config.toml
n_layer = 26
d_model = 256
n_head = 8
n_kv_head = 8
head_dim = 32
d_mlp = 1024
vocab_size = 18848
activation = "squared_leaky_relu"
norm = "rmsnorm"
norm_place = "pre"
norm_eps = 1e-06
positions = "rope"
rope_base = 1020.0
rope_fraction = 1.0
qk_norm = true
attn_scale = 0.177
bias = "none"
tie_embeddings = false
parallel_block = false
extras = ["gated attention", "value embeddings", "an embedding shortcut", "learned residual scales", "capped logits"]
init = "uniform"
init_std_qkv = 0.0247
init_std_o = 0.0
init_std_up = 0.0247
init_std_down = 0.0
optimizer = "muon_variant"
lr = 0.0174
beta1 = 0.93
weight_decay = 0.01
lr_head = 0.00487
warmup_steps = 0
schedule = "wsd"
decay_fraction = 0.574
decay_shape = "linear"
final_lr_fraction = 0.0
batch_tokens = 65536
seq_len = 256
doc_mask = true
train_tokens = 577900000
steps = 8819
dataset = "wikipedia_en"
Each number is 500 + 50 x the weight over its row's rms, rounded and kept within 0 to 999. Layers, rows and columns count from 0. Numbers have three digits each. The size before them is the row's rms in percent of the matrix's.

# up: layer 11 MLP up, 1024x256, rms 0.219, rows 535-561, columns 0-255
# down: layer 11 MLP down (transposed), 1024x256, rms 0.054, rows 535-561, columns 0-255
up535 098:453569527506464420469491488498444488568506410496504489589492488540504557511438491443536440591568442475528445441516588551505546433483468622546559449482452489469557441550507511508511499435539472485530510470530522461471499511609499506587571520461557559489532425536530431484540524491462629480528471516498521550529480454466515442489514527401531489461522505535555482551518505411542446601437516477542493473559522543546427546686572539554482517445591495562437478441417483478412531427477478522424509447481480477506532462559521420592450458492560569554400484575538440487508416505479463531517523447475564457525479429512472588414425458520463541458502561490528571510635454482562579513613524429509549591455424542439579601578459457514534533489500546481509514504474485578486507490438558
down535 098:480534412475448505474493504531608446558462508571438551458544427433458575481516446555564538527574598539511553566598466524431531514479485466540531479589481460334548514369492571461504422515605391503458446505580433524551559506412538528531524517534553531488460469527517435468529474506535456515496501449513559592470504522596490500473424540392488450436582485526481510594573425520525534512524484574558485545555446421417502462383518533461425543571471520546544502561488525560496476499580442433490574570426458468479546472534448432592442476538510462510554501527517447559488475493433502443484535495506506479471498562546585468488527477545439449455528582526469522551501511484587469469490444503475524555537500529447435555549505579501414438523431454444484475588515547512507567469549614
up536 097:500483515538486647507580549551418409440536531552467478512547475518451526534412533415557384451451530495523486518485479513443514501519465475543475457460462480520568467513545537465440498439598546456483430561486456539452568478435556527508456609472448435469531522583512499428386529571470449514477509575495484476474488478454561514467478463446585491472444522435495453540573556588496422564476487513590439608453533514454495563435435467566600502569501532500486435460495565496596597538561450487546564397484456488502414641508551456483472432478526493475500468545451565477552510580567521510551493476513579558541521559467497517399427499448458555553552460472535462506497435587473534490495549497509591577475471425537434453491579495551527498568412572408549447514553455506506534535471458
down536 100:450563491524474528394474425469465459501397455491465539546478524502450470516478546485481464564505564459514489595502457463530521590585570598506496593509445465510451578593543481415499493470532557416489472490520482552507535579574515584449604431591501541499504521558464564537466494478474463445526456446616535503490517619486448465510524519393471536617478525538528464435535451587567480547510507460496451443438554469456487527474587529517392478499481550485550541493470470474453408510530540534562532553499460454440397504489448407575481564518471546551505478498530410483553553497481530436509507489542522447520428495542451479608551580587500503512504473550618528567433474573527557425456414454506387596471422412427582518485477458452508508481467459439492519530539475518445563522490574
up537 104:406471518521533489515454439519480558463421517571461449526503476529513495550541436511507535476454570433540492500578560600478575587489501513535448398504583547504526473518461497481486447355494536438510511498541489527488584546559496613490480492491513431549437526584422503536494556410539514577560545490440502406456489462501501516503563405538494483394556352506511500507449521454489464478446417489566491403512578556495508550451361556447509529478447491479543474508520562556535533493462418449507464485459557499524558496652456479599556457565490511445599409475523447510549569550469524562478548486492524466437584518561509449559512449526476529484483481495565502479512584425632423520506543510467459577461491434558439542565563456531504509391503486566539501510511524454530511586496426
down537 095:445412529486565483446485461383467489428487454440455485533498520535461518567490498508570505612572459542484494476468529464541470506549522526531486480535527527463556494475510386595504515409534499520573451529564480458492511542546417471532574517473635575550591569412522388526408463511427481495527453523422514489527522508461563563455473535535525394621616500423446450497522539494456533465499511494498489582436517430514471494454569511561510430479460480436467508442525417468512550552510578475413414451465428527509446579501614485511473471463495521555528492522429492355534449498568495543460505518530536515476543502467565561515548523486460454467576525475398480407560518586514489496441596459473522569436447477441523382472585542550550548498440567528418514517488460596493477464521510
up538 104:489448545488542585534523476486514357490506442494482422497510495457528405501504487579548479523467562542489538543504564504493527484563522412421476547415564501459565443555386558540459562540519525417504479452461556515484551543476471503597468552493430441439538473458462518431492493545342409536443494484517554543495484465517542490488517501497512548517491583449533472546466517453467519521497484449492608540502522476523622440507510436494513449510523496521393573491524516524533596450478402567579507499378553493541507515522521451563462493561462542423550461467429467523540535539547495481522523549574503450427591486607534456565392484469562564565466542496501485494560482587495457431446527505485522447604494437409576503505460474539500429557402490577671525440511486474495451555575540
down538 104:455489498474606584406548594472546475501476475376479482505522517501586447555500459515575462467520515393431542470523567507567516474422503543530474555514574476506521585426511448559494445562545456471433436430438587550501407528467529422588379461468516459449536518564596488482519489505488538521382390383536555555486492470487510473495489521464580510486495459423544473476465565546552446499535441537441516499504454496496633423506500413472474402435478377512471516487477584612538519562443443564532500451560531461523465524394494420417516447480435463511499626476459480434534447473501547539541484526496482461456439492533591489548490447492505507464479574506535456474460516594537507416550495480443489503615513521497467517494510485459540513513434434478511556505538529390473469490522543
up539 105:609518445532475498521590491578463550517451467571570518554411499455450575438476475452530476471577529498450504505431496518421576434517514406571504533496562525467463578630540384497502581543504581526468477462433590480512500464602492383514479518448526467620533498480481490436481533611454447533455479555493512424468517514501514458552463584587371468446449543559528480573508436539493531493452545495508522482490430394550513521475464555501490475530527532557518510514437521538547569547568538485564618500557536557438496434489542394444494477561438529474532571494540516567395528489530546477501556529502473451450515522550379512535504613562418459515485478458450503511591506517464523515419526536541551473448454476451513414499514424454526507542539438586528468454473433475470523572468434
down539 102:490486499553519594498493536558524471374476420387551453461587509533472461468488516496485487504507502479507574497553503465470535464390529521555573399500466522405415491573468508514552526474446550555582493438560457482500477509547511521619508422459531422558517477471617468613458561499407462437522464563487471403463534541495454512514504474463463628538457465548555520473484453600595531438449456504489466459534488506585550549591476464572475466468488506461552476572458493467535505562568512505523599495390488443489529545545538494405527407512478472535487547439498560488523484586513512497529445623512434539521523485474522499484493464519493495500479413501520603445524428438432525583377567547516554511518538553598538527544441555527452512504438394583439563471480472535449526446558475
up540 104:485550551551454565467490451634452596435558509533559423583492535477474437509493533497591496470591504552530472503566475504523546550469495516500530469583559501485512531577485564561401438464551537519432530464481567430524505500503503571452505496417474512524466516549538444481588499491571536463507425563568432560466511404495510480437429465444525519477543473463611468474537438551530533518525503523468548394515489447455505549557439488482431531605479539555513527529397456497498574491426473487503528441618443488532392490464484581449402536376468550468452513463604475407451391507530475465437485540530495535460402497512483496433475544507505442570540447434472428462450439576502472524495563378437453553589414459521475437513473434428434518477501486596475509455499435544528503516494470
down540 100:563556585488488548561505493626485487439482446464519479561529524515490515433495519333516511519491533519532462509517510409585445529565545474450472487482474586439480544466559432571450441526508502524417484411594452603521540647537623528542485531473421487516417522555378514483499559547500549432616503507591483470470522420528493516406495528463512507480478455530474425459524512541429487503395486514446535478588448569432529451605558507472591490506460544440457505466563497550474435518535515488470455566523486539509483469511556535458419444516437507473546555363504481515469563441535605493512548524479399478598532559511458453463452413487498474532464456441432571493514535481556513484487574461383458488427410449515440555511528488522507529468515517553505437439520460524503508487519469
up541 105:475487455480516501524607519530506555480552580476485452513555624425514474443526571580517459559492434455499495603559459505366598461538495399588502501501503415574528617530489534476557446533529417557458453534530523432510418483522593521530601591550473488537557576468465579521540453493523488521528501520479476465436441509574538473502562557514462555532511412507587479474550501476417494572475417383536475464495566522439576548490473434491608516508424589564599485502413435532474530478465441579466529538545476525474490519445455372525583461430477443536473612520516531539473454427502513461525501512497519576484498539588452432495466469411478578500582443512499494446528508486535559467493506425441551445462496444505396592442517546483479452448514463476530478470502512505515530544473495
down541 100:499510565493473504477585506520631574475425515548542570464548496536513439474570558565569484469524464409445477434475512434472607472563576475575433569465560438514501385511615477495539400515506427534445452502593482534481452447491567512479644501541547493401536574515525503460499447518558538461444535502513517512514551462541520485469504567508499458516478530469493431584427552539458478533531509501506510553536523528482498478549598515479581479465512454455576482500504535395506549444460500474475436564536499541541452440459464512454491477374461506506511434522587565446440442479465511495493443501403476494480554498595400455442474449365404472526519558607505485473504544530500473394409533489564590428605524500524495520508535488414557497464474445574524516508581533603542492481538526
up542 098:551463543396493410484501487480497540544508417478508489571534515504546512557523478549435465498425533530464443553503495480446567501529419532430550486571470552525557465404415551533576505477547445495486453504474486487471509393491532474436556507594498581507467525489454508485586505516503573495502513533452497502444488478445509521508472459518499536524469568536507545550497548514463429496459427496460480462561515478418570419528558427411481548583469355526448479533534583546483462463524507514586458531418455582437465486544473547495393548387515579388489605466515447472530523520508525567453549422449506573501407529468545537528414459473454506547533442517449469434502584524602459539429479474443476474524503495522427615482392582404572489497448460518425401434617514469589538510516431
down542 104:503511469528429485466415437446431537641510484482525423519514552470548553415615546563465501442519503499571504628484525504512537443517488504475526507594429511533546358399409576503556420448505506519478557517561401505443485465475560458452475717492508530516623463516491523559475511487546446486508496630515448542541504481495472539484428480482574474437569575540566475452520592536486496475514487489477520478476542446435553507540482468482508591448500477543458490498518507546457449443477417484500518567540407577442442490470482489448541568523490574481437531489535477567456585542481569519543470570422537583494535498490485575459505543502476546491484498517547485490460554536622535533489522588471463450527530398521522521514515491476534533534546523546414513395523624452492507519496437
up543 096:441609536512481538442473436517429608446452402507528453570564489437574463495400477618532529540471515546408440554544535488539594472463463495478450454531552519446534429363476442491497561473539515570569448484463480477447455542414454525528455527459507511506496524481546425390444578428504467472441520562526530560378490438515519423440555512527503544544561521461480425551591431562452459433567527499463477443553491499558521516519458461469504480536512568555517551527485473547509480484476468583420453362580446513405560538516376468546487577533492601489448474502494531598467527504453485554513509533476505485483494533470477461603581602470455515505482551539494490477607430523465559494536452491500453512501406497517479540464441499516489547570566566497472497529540497437540380472467475
down543 095:545448517500574434541520547478508506537442562603450568524440502564494466473484524489485484473406460488546516598553471524491559492464486481450535582566588485528548545541488538496494497489457497527556443468488573533480568511459488535488444461531408434511494484462553514519473498475490530466546562446590482501474482514554564491490546469455474487434492567554523505610452498568485563424482491527526595555429549434549418484458422511642452444524515527430506526546510559539501527477473613404443496564589562508545395478520531579516531510528531524537433476560486445484451513549493527527574608541550473441594518401649516489462429428483427508460424516482610495452505538460449518511449551466522503504525533536405487639511435623440492450546557565493461538428545463604548472476593471
up544 101:566550529499557473571681494532481542517441566490497472527477492429449429553528493576496543524588485426522557569539415506475515504481501547540520469556455435557557507454412511540528512513515446543514551439474459547523539466554489590498467533520399486530530512507600478419600511537535501433621494443412521505582487509468486465481515486481501473519454575482509419482437469547497500364518514534435513474537510479548463530508456423389411467501493412455513548449475468491543605527460439464498543480510552574490526557454470492412531504556491400567518463474464577546469480572588524468447444446489502497484501544475477483536495476515454502572468550408516361477508528504414471514594458509471424639502506479523559463548611561468476435565575465518646543479518505474466459440478570
down544 103:526536395499553445478531495585514519500431418560552486536513455444459528526479495536531413508482533535507515507438447478467371578474424565495512550478587562485511500433496497511496476491480583466605568427489460575483430513461495564513407483434521457453581475559441481553634423509528456487566561481522419565523550546491501457450503496479576459548478570497452485553464508542451470482516545406579517463515431464463498440542443540458499534517511499550545529463557536461555461533439516361519537526488487506529522481471501509505613535601520383438515513455504501397436488424545512459501502386398540500451544610403503456491531470573550546589455577416451508513536479457480494413504489573408551507546487453569562460492476552551403511556520557460580474576479488530468456397491507
up545 106:483578432443579608556575482585587480464460479433563449526392534587495515388510484563470555513425422509489457500518497418504496453519555588464572503507421488532535579449454502541467519465558520428494469493549452481545485547529444495487510448554504522402545552466469444509551530543524584474431457555509557504445502481496584549578551560492422514530370452548595541464473475475528583484485552461542470414507476532491513490555521432573415452476480459467584480475514494528518488455518406439393467570505443513508632499475451378516511504453537502518567478543474534487594506486549436479424486492507537492445509466553498532516464511523508501498472642542611600466556455433543516524644510553428432514446524425555462508562541451430488475519502476514560489502522464525474460439455566
down545 104:503552484469434494487551506531597440486586445481508396446543616561444491477521435453565496469587525597527584544452482593530596454475524526536442505434515472480541483536541514515528383540510543563483460541503460580584450592470473508521501416504434455421538457563507445442452572467473522444417477493471467589457456528552543558589538587521534521443497499579553475587466538470450599511440460499407364519607462531497504528469578521475535454561478544486510531427486453483522468476587458490521520448541435420501499580339447454556478555520477441444475550562429472468619546515525569488459523463507524529477470404550407510560525467460472577511454537524458474466496461533468439480527529457478572452409439509538459535531524545469473498449589548424503521507521496487451485522513519
up546 105:384503525452513456370517529506562460457559496450550517525487471489489440488561511532475410434478566539532449484448498456532424473491593411455627442547374430463517550573560542526484503514453506439537478584500497531540455598499505522496546573530485426527401472469534452493545474543467447519505509462518487588511513506514538514509511520446539520481536521492535483401540462556479466497471537434517493548542531505567505447489452413511550553564483545463574479473490553433594477493524568514623539445444538619519432478478532524478477432490382675572500515501541449504525473428453424568505475449515498570474474490436454480546565441491537387457527597533502492546500473470487529497548510481556453502491431429450560371445613442548417444461414512448433452479567519444547497503536515
down546 101:521531585509480458463413393503531465494593514439536437408545527453555527490490520401472574574501495485578493525480620524485532606535583581495492528454568475516502480462469474412524514574471512494483432473533408519484499570453585575568518474557509439599575474478509451438467506460567550551572498466560433371556518523469503501364480444521623490562525494464404508542416550546499506528456517421423485631553486471420527513565535483474470565492510520582484509570452521457484505543495555465495420465466527472401448431480534467514454449532529494539460486506477562528480543431528609532596472475479429442467524529560497485443513411388445562495562572547503442577454442470558525532529553537506545543534433560463493569493525479505462534540444537573520547514475497455486475584510483
up547 102:507567510519525508546439561418583479525550443484558561495431532529619581518414537373481661376558476542472498482475516469513456501445513563393508502494483573424507486516461482447524560532602572457470450480480441503483407558440464497478511518484432534567486480423391509497554588457462451511506494367435495480538509482485523535540381485484566518540464456528475529522484486559310580551453509526464557478569547553480525502514479482495457456552535519545491516472446523543473560530455454476428474487587472482419524538530429557490553530523541488578406513562497465536552539563427507486526461539523490519560507504473590582539489416486461489495470471528375530429477496488548556531530489538496514493465503485524480536552554547383494484579474514549560526543504501538554561402391502
down547 100:479523433448497530474515469454520498560517534496465512545519512485476525541448491508427521414524585465466480564427470501503524468460456518495493524507533504513479460379427527517402560519506508486533470540569437535567515494472482511538548441520520401571461445519475435547573537505484484507467506522485432450538460492529456456422423525503556548526553515589522516413455529495581498597589467531562579489434513559581544440550484481405535439438500533451626514557516454525509526495520547421457425488545551597478483385562475432439509470473491540499498461494491600515447460432548509455551350535524422477387469521515553539573468471492416477275404476470532529420462407553420495426393504463513530466515413547507443581499491525523446484557498497521540422527555525470536542448485465
up548 105:603396506523522551483595583556469539411471523547496394472458462487508485394495671428511529463467490432451448530571472529496481445602504563466453586463455494471504514570427502513504467438499502502540598552625504476520522477587428415474468505521536386513494490497542552528578548581444513436497461524498445498449510462512520502500515566503528474347457405460533486491480503428485530557530524464456499589444542462439528555441569530509490538484481479510524465606478379515515523440531500523530486500466407564516461515511470544536375583559375541551527505551500513476544500587490491477434492569512540498410550476511580562498553470536481483566427517480492439509446537438480526463493515507435517516457538545474438533569512541495447489509512546545615469577467555385534456478553543
down548 100:510422576543495542603473510519434484493513485523556531499441559501495462447515510490544487562479443456512496534481519525467456446496438533508401669458565535500485536488506473502504514452523451500443498519491418488441596423467554501451468576489520483541437499416500545515513534546487548484568477434528396497421428512604631460530515515487520492518475423497530660445577466562528515421535549492479462527556453448534523602485570493439412491585482466513537439546481456497452672543550507490425463467450431519459480481418462542529523540497542526553504511623590548405503504534492507526458518540512475458458454595538540468449507484559465439604454609468413507500413558454484469480483554433502487479497466555555528467464506452415599450501441563465467556462395488487511483418478460
up549 101:500443559471501520442532551441440517452576573562397425455481521567543481473463486487524554502478551549493511508505551484465429374469476541473415465510514511517544548542492595477492369451459396512595525526505492515529548433522581533538511534475538464436543546390503463549540564543596511539425439568538558537573470534517498542546483536438390441480540566454538438595498533412575470511528479449403474497390603539515474451563430505452489525430539427541472557473533495447405427609399452625428445556523520475414573471439481467517428478441498488425534454434491537477488474482518472512466552507498544591452434546484486498578503566548577513441518515513504522496444556479479450409499506499479403533556496394442488452539528500527444484448485537513497518542536468547426481545471511
down549 101:428586488470497521538562513510469621492547541530468528473418527475493549458553572512481430567595456544488526529444491470537463488473512552433474545444461557521541566523527480428482457556451479523553550492491479543570544523549416440525543522506547438451452477463501425619583443575532526490443487533498534490510543567530484583492529501489509483367502594491534663532506512435539426482570508535495510469456500571451542445501442620500485546484433470489461508512487470564447484642540476520544419529511516501473480458518537442481460494493528453483462519519507512419417442511459486364456469574523542522400493433462566507560591476506547456527499594426460498353525460477556446468465494523509513546561485464408472460522487527612572511488581516457375481541578557450518527563434597
up550 104:501578479536541495428549483444494448520561485451379586518551515548567515550431482548523512411463536522444377521454482448527502499479505505556420455538453547585433581480497488502491493473443570535464560397507557512542536426448469518583592562465458468635480452495479587524490563465546586542507451401528420477553423504423589517453556481479408492459577580426435463461509413455574477478475437488583507485505425570480526534474564504478514432503441507453454453577514472494566485424488452497499472416483469441479507489475515539455467598527545527564458455519508483438499497577483572613434595608513494436378454519423476530523506519509500515467372543488493551505575569479516538533566566506458514502459381508505529517436533504409546515510485515574505504578481491516482546484501515
down550 107:496490531506518451530488557550503515512451451566425541445380507625601471536500501526392510391521475468450567628425457483413550477518428422542474503539494490526499471511571418455491537418541490547479600483530490565383552483565421478533516628489526468575480518457475600458525392468496582575461517433492497458554522520533524486494540434454502548546502468481485389554460544516487518534495465461526486488535482598515566483379531440470486432479478470534517509492454482551504459538564480509507483540512465505537543524474550470443503543484564418495499491549447530438503498616481467539560459467459506456465456567478489477499524464574435510489399399488551572426425505406513492498573532478469562430414421467492482493512465528537458541589419550522528475577504515424653532458410479
up551 095:544474564488433507463450516508484433534495558543425468422554479575463480517495536499524468558579534472463593503454447559473446505489588555466509498532464450507524445509502533458476486566529543497416427509517493456442513380428557557470473414470460577540496554519439533491524473467518593526475543463419496544474512544516552388512504513544539399437378540491581483472481519356467517420601480399429537440553470537515501526582548413514450425416539508442596440447600534511556495560486456501470516462580453598373526528556469497477532531559424523430504470520604489550441458546508521453437527522512457474537544451564519568535524515565426498443477475437524427415502521515565562476483507531498514515407522505460532440559469459548426426399464543483502408460495455503532481477587570
down551 096:438562426475454583445501491547508519488430456544603511457519582551485525496520521540560519473480568436474436531506453572517511486590532513402465483404615564468486544528574517414482512502520497499490499489560469551533420570540566555551541451442514448487533488600444502524484550573565563529508560517483518556488583499495471488453561502554528530510469504525479571554476458561433517388525496437387508477539538536388493508455424453569504456454523562474505512457507548559491470456421428486495512508547520578437474543551500509622583540565601479439482508596513540505578495611620534454570445412478473492518605503430517494455571524452486562470530471417528597479473518458615424575490486544517466543507540484456555571465455383560524507457471497509453526431533575562510430450484486
up552 102:471527467533557501503433398454599406570494462528479399505503522504518443543495552457592521493550511453467429571530500613487516506565548515487402340465542505423527456384429506488457460465489534435548523432515450459580484460533566554557548478505607627449431516600471604484447542525494516495502469479443441449460329399485529433534509444499419544535470539442454547546493524621514521525347428528566527478555507564498488455563555546429556537453466555449490487519527443424566460531472537484509488484438545509542435505480498464462560481497528643530434466446555457524550430410516498454469472505498507533555513455428522433453498520495501516507509496516481522507486517553451438485541528501481510437515527520562513500514479420495522476526476518547496486510382541496434462561448476
down552 100:508540509432514459542448523522501485399505564481531497487473561442611469464489515438531491491557519465454441572521539531570534479450473543508520410436493502484552481505455519451490563405462536523475418446559527506548480510520447485461466586502554489454441443542522438402481510488432481534451552452543556521511615620459560541464491507513375490519463588419444492542539487558529550534486500564475468485532435618493498392432556537592484478504497447446486588468534469431549468434458541466524605502456529493505453540443433419469584534503533492466371449426545520538553429446487435519519491495471484530485627415462517518476486455556418454496597451474475465476518495525467567531599382517417587549495610450504446461499504507561556529450503485517513582558361451428547503473484506
up553 099:443472593504518410503530545542533498463530504425419546529518490503602468574551532463620517512530523575538394506520459431516483490492481547500436540618497417443475402463465544499442492476539451479492489502519473464569583488518485546509538533437554518447506517421542574471568583406556495472473420519455613406510458436511530521438493464579518603496485390531564449491517540502584534518469523607521473474505534518622539526439546500513504460547426493534549472588441502499488489486572475423528440570473510492453558504503600490555483479458480531483428472519505417454530532455423489546466525545527523545484441465610579425615559456529590544365462514580551568534560485499518506406474526490511501475554428475419519482577537450539610543508473482435468542526579555497536542507519485
down553 100:498555471542477516400409568507492493444439452464482589447568518474587413475494503524486440504373554572513461547517562453450461555582463477564591516525585585558503448592547510488422489456533441504570551430526522503455513455389547511451487474452543420520497508454490536574550458416456552431528342499488510508544517551527508549464585529531606535477530482497480472420526464469623526481504530470598493500513509495519530488486487421477596470492507523479535467570487532443498408502512609423544452553546556571561454450442491560396498483544557531558518444456423541476395495499475545532420458528438481569497459530455592480471488465478440538479517390501495527538504540537512532551422597545510492538434498466444430438471464531453432513445457448435534498588458555523507514493598479
up554 103:514558579577415569460432478500470513486495506576541463506382575556484462464511507480439567527581504433538515349518500476496393494504521411441508470498475449548452365543482542486494564467516440527515563417446503491498560544493466530482576457437518546500528491576544477488499536528409588437515559547433531472528584525533472468535505371506509504456498493446488445539521450435450379511482582483482432530411560516560522508448498576513542447503543421578445502388503482499498540487417451537426509505514455475503516559520452464448510611521471521584479475503462466516515471472488501551504516560509487511446518476501434587495525467536495421429549525534520561577476337418514429453551528503397504471429520465522499532639536482476424614574526421484488457477541532479553502417517460
down554 103:537567531551495584542526488417558516470487462528523415550531523540485477587542480442507588477523618597491506478534578554554510464459456557549620543492407510522364491540511508508500526481464475497613496521544509451505551462551513535415498564510487415615518494413458435463568531478402441445533549506407548503492518368483473535496527609482533518521490592522429455584466555517424466532513515478481585490438552433471446506424497563437519518401542488573517505560505603429534447469509468509537457509513508400463602462528481509507537476546528534605534579509558495483563408497447478553577487547458470509508486498452501568532468527502536482505554469542348504560390488558435517499499504450528468451576478513443503453508491501418512533555525518520481534409431549399493471476526437
up555 093:499415519497512560542482428481473376508517510426459553515502559585602543493439554446470464471483450532411441558528514537460573469535499470474491491432541457531523482560508537509461428566478404522514428474517498485514519522532394419565512516485462481451429524486597562474456472439519546510522514604501573571498619464437524489564501508547511471458514489412478520597535415543563520522570557493445466500574496514508455613455588481489502509559371463454522489483507456500482605546504465530521527570380465472489531514442533479583474536553415456482556455455545530532496454487595439580498490502479502490522566526414492566458448562500477469571532415550560561453562496443546457506470493569524503545479478520487488530509473539397573603505383510543475493421659527476604429432484482
down555 099:406498443501479576490532575469423560433458372538532496493588583477469533428492475499570575488457487422547456497534409447447530513533487482467497478460521556496434485469452551469527505426493524506532386416610555446548525413530468445423550482495471624403554480452516441477391525563401487498521505465481443538492496504454555565526530469551531487551460529468518548556552472480539521500526575389505469476479411480473509441527420605519550464453406514483475528490515523477491568477504427479508453550513605454409463456542442495523460486514488547551385508460491535493490409597405509465458540542450435572497555533472532463475584454467417454514530455580565531533458358531414502577443481546542565506538483536548521472474491534502465419457530498445487418500517525482426408521428519
up556 105:538561526575495456536531547406438606476523586393481484451492509552440434444457539497566461482495514562507453543453432408434567438550491613489569496453533451473454446550473485435521511519576548438512510462482576570555455518472554501539481437482524557465553450511525485470477556431455463567542475490493514541474510489549461555438430535448511608508465566426480494474509462432469569522468589506467472477480532500393529478522486565488413523615527453501455504606510513435489450492517488548464483490469629519497604501523487498513448568434417512445435480518493510534477490453399466441619503597455424567461589519464559513575500458427432452577518505533512560644593479496564449532576587430552530527539470488380464486498538505515455485541480496525489515452490475524459416485520394
down556 101:555441503478437521482518449522522590582492449535516566480535448585519482471542450431535486421482444437573521611480457465482450528548533584420417454529580544458568515513518469459403518571506490478425454501520428506562511512529500453409454456476507514530564534584558414531501505586503440480422504521411460494520456429527496559524483495514511572459449454578486509471603451467536639466536522566519473409551546431463483500517422473535489470584480555450542444472420561474544466472522453485495424522557548425533482489528598564478454503553530554487535545492432556544518527474549489513577556584608542504483463486392577521514569468374549466424487478498488532472531507551485498542473493565402434483456492436450492546423481540446393603489396545515464481430436498508500599522501583
up557 103:535438468548473461603523561505546510461516470454537447504567389494489539548492460431538535512548573580544500541462440481531505560495497528441565458506518533525416493504507523530442444488459479542599589454587564527422565426509433554513543569500528525417508431547478482517626479461505555506423464587503530469455428451466450541461498473516499475402488418460476416547467564509482557431590531465520596346602492421503478559480603614479592558487436499535467514490415481415418461521426525482511462433558440522517504545504485431531525550527506459546426532488469401503564511480473472504509504472380515581532526508570488507572419519508551550502446466439460458444491506493535506493490459416536522477384502415566501479448495563492557449489507438565503571507587500532438473585449494
down557 104:561520484473541488501558510531566532547480539533405446465496537528523447482480458395477478624500517642634583415496532548509572561512509562567552452548463540505481396546587564588479500439469514487578520531428536544493482489492483513516444398503453438380538493448517517491464543468492544450506488501501442523456553453508499525531485499466475562539513387459483409492561502406615439547498505494516481588538454470587456539587429571512515553490494489403462530590486497404572512477483534483460535517559527533480503511439443466512575441496461508571506514517597620502553518480465526475417545496551564443484561594493464485404542489574512508455444483535548550468513551543469483482517444511541466483484572441386473488483529577446517447441393429435550579445513449550469546430497459
up558 098:469547554511442450527471487609419447579455626527512505470570454495481464345518495443474495574508503373529562489514518439499413441510465573518490571483454389476421478481398459483579460545505447507466428525548515410410441501539515490490442595473574455442490439530480517505411392487494459481547473495566437441526507460561539626450468403501598602554543534492471469480482523601422540491469584468502526508489492508599479455476532429535469511531458425515491510526474503478433600536507544490493429478532499517439529596500504535506517431515524526486505449510574474668479528507538529474490521588453571466384511507435553558457543545510514547530499444522469460558519573467503528533497555480496462531481507469525477523457523553556592591516551467600549513483442460531521463442480526
down558 100:573544543516484468466521514516593458534601560421501541442586456555536530499559416486454485521467456394468546517487485501509452478559493472581620521560339500517541504536466511447602369504476483475474460507483511438479548511559495510539461456419479484455548521525504473528512421489435464495505536532553500417502517535501514539584470417526517504564468444410534458444548434502564477502606414513500489445508539480480392487517493518492404425531590505593503535469515520585522446631456548454555471552522503429551518524542423533501539453547530431502494561566507461534455548419563587510590525494495547502536493528493543533445482460565532484528471507623604393459475576521460460563598556489492512477486543525519477570435511671470554483551511498448548454470455456460441520519539453
up559 099:461505441566523524448495541534455450436483490390456493533506446436413469529509525431656494451476493558434434568527560494484437591465443478561464497483478448501488503471541445537508508531482526436580454439598557452462477484492439502561495536526538562501452459430534519435451507514519497492409481557555404529560516501523521542541567443551503464492495572466451545484402436431517497559531555420524448523563481564536353564432538508518438493443470537495559493488551480500430503565442502434554473446465571438451584439527427478523525452470494567502546521477598529535621509509576527498525498444511529459519555524622588498549445425564501475585448554550524522457496555482450524517377558481543541461573566517568456469504530511491449490405526493383591485479457531401515452467507393
down559 097:510473514522544602486490441465525400552504496521421494452503420542491458502463524514477462530432352492532502512472508450512415469563549437564518517441534484513471482550599522513509569473497543482557554401503588461475555481506472512409561507502567581406438471508482447495452519433446492424463534520420453445516576517551540450503507485535555561541472571536431552584523430474467483612588560521566491460504413572529532468414505470485466441504477546522536551564550413464496515443512524535546564594535545538386582555528514571540490515471498590522496542420557547549535552578473480511466434472545621455451509525621476483462459523520433432357430478529545571452519573434510508508475600409498510475580498435475522463567564524472453546507569422476480483498503509484518438523410520
up560 098:572497535539509498479538610492517535482546437567417446459449532537553492485483589538470551471566466521473540451497580543455529482483546463437567510539515541528436565564404508442509489508467531521461397541550604548477454496530560520528493518450565466560495424443432515524497500398467430585457444493548416499497507480458498470516556577516463384430463447546555463494510519588554552485581558478521509460531436466550466515583477566524488629538544419549556510544444426513469514496458542486490543435543442516546534542571495467449576469424434442481518514533439467463526480503435532636470415489541515456472453586482593583440620539590471494504448555550535519493414447559460453534565489613491570571534449509403462574508481501518394597494473556572527483474483546466513530452524547
down560 093:563531597457561538513489473443565470470466535514525533525519518485485435514510455529456526497566445492499533544563463458437478517460487450499584521547594450555398480506543503428488580571512493507538481529520424447560515564527505526620555570508586575466554484452490550439442545511439482479614490534541465456487499415437476495527504513457396399435449490471515481504460489436503502524558485497507535529577441406490534560625521500499558551518566525466512549661476416486627544487443523529443542490594499492491578474545453465502550534508468433577454516505413457435419492466455540478484403395482492458460462470518478489570593509453559529472456488521482528577369569505446486484519517649511623525545499540466498455583458507599546479529493508477606509468520480466448434477440523
up561 099:599535582532539530540463546531492464490551473523549437490609475455423512529470485488523507529417423503557524565609478470476537448458432555575484471563576423539489518488495517532533537475480549536535479477477592472468584437452530515566533412436462410543481493386513518474556451445485484508513509563460444520436491499538455438527551482631390497522499641425537571505470451530478582593405406498577427541500535456449434478546414525510502509505496482497491569604557509489454406452475460513517436521478480469477538423526504502398537517469515481529511477560497507602555544473508502485496525487417570522518479547537521463503586516475464514456452549397483485498495478381533481502510476467408535564643528492458548499596526519469431485483497341471481525530476607521549479473511589
down561 102:556516471514516549567507544533567540423546434561545510476553527498504520491434458411532502542412478442471463504534486486496427512401484619458574465536572543519615609519585502494531518483550501524520505480488494518492496565566562610538474424487543469499558513492415540437585496547538528669549428447436511553532550410471475551510468508538431469437468539497479441497471540459504526541570456438505513482481482426516457506515473460376534546450499509490454455492499520504413504537495542481506554403506431500575528434559440452412521570509448439514436518551463396545521504492540466377488464540497574545562473449442481480480461446550522528423481466446488408463442481433553424390510537485495400588609515542412565516577562501573447510431486572541574548520487509529481519508537574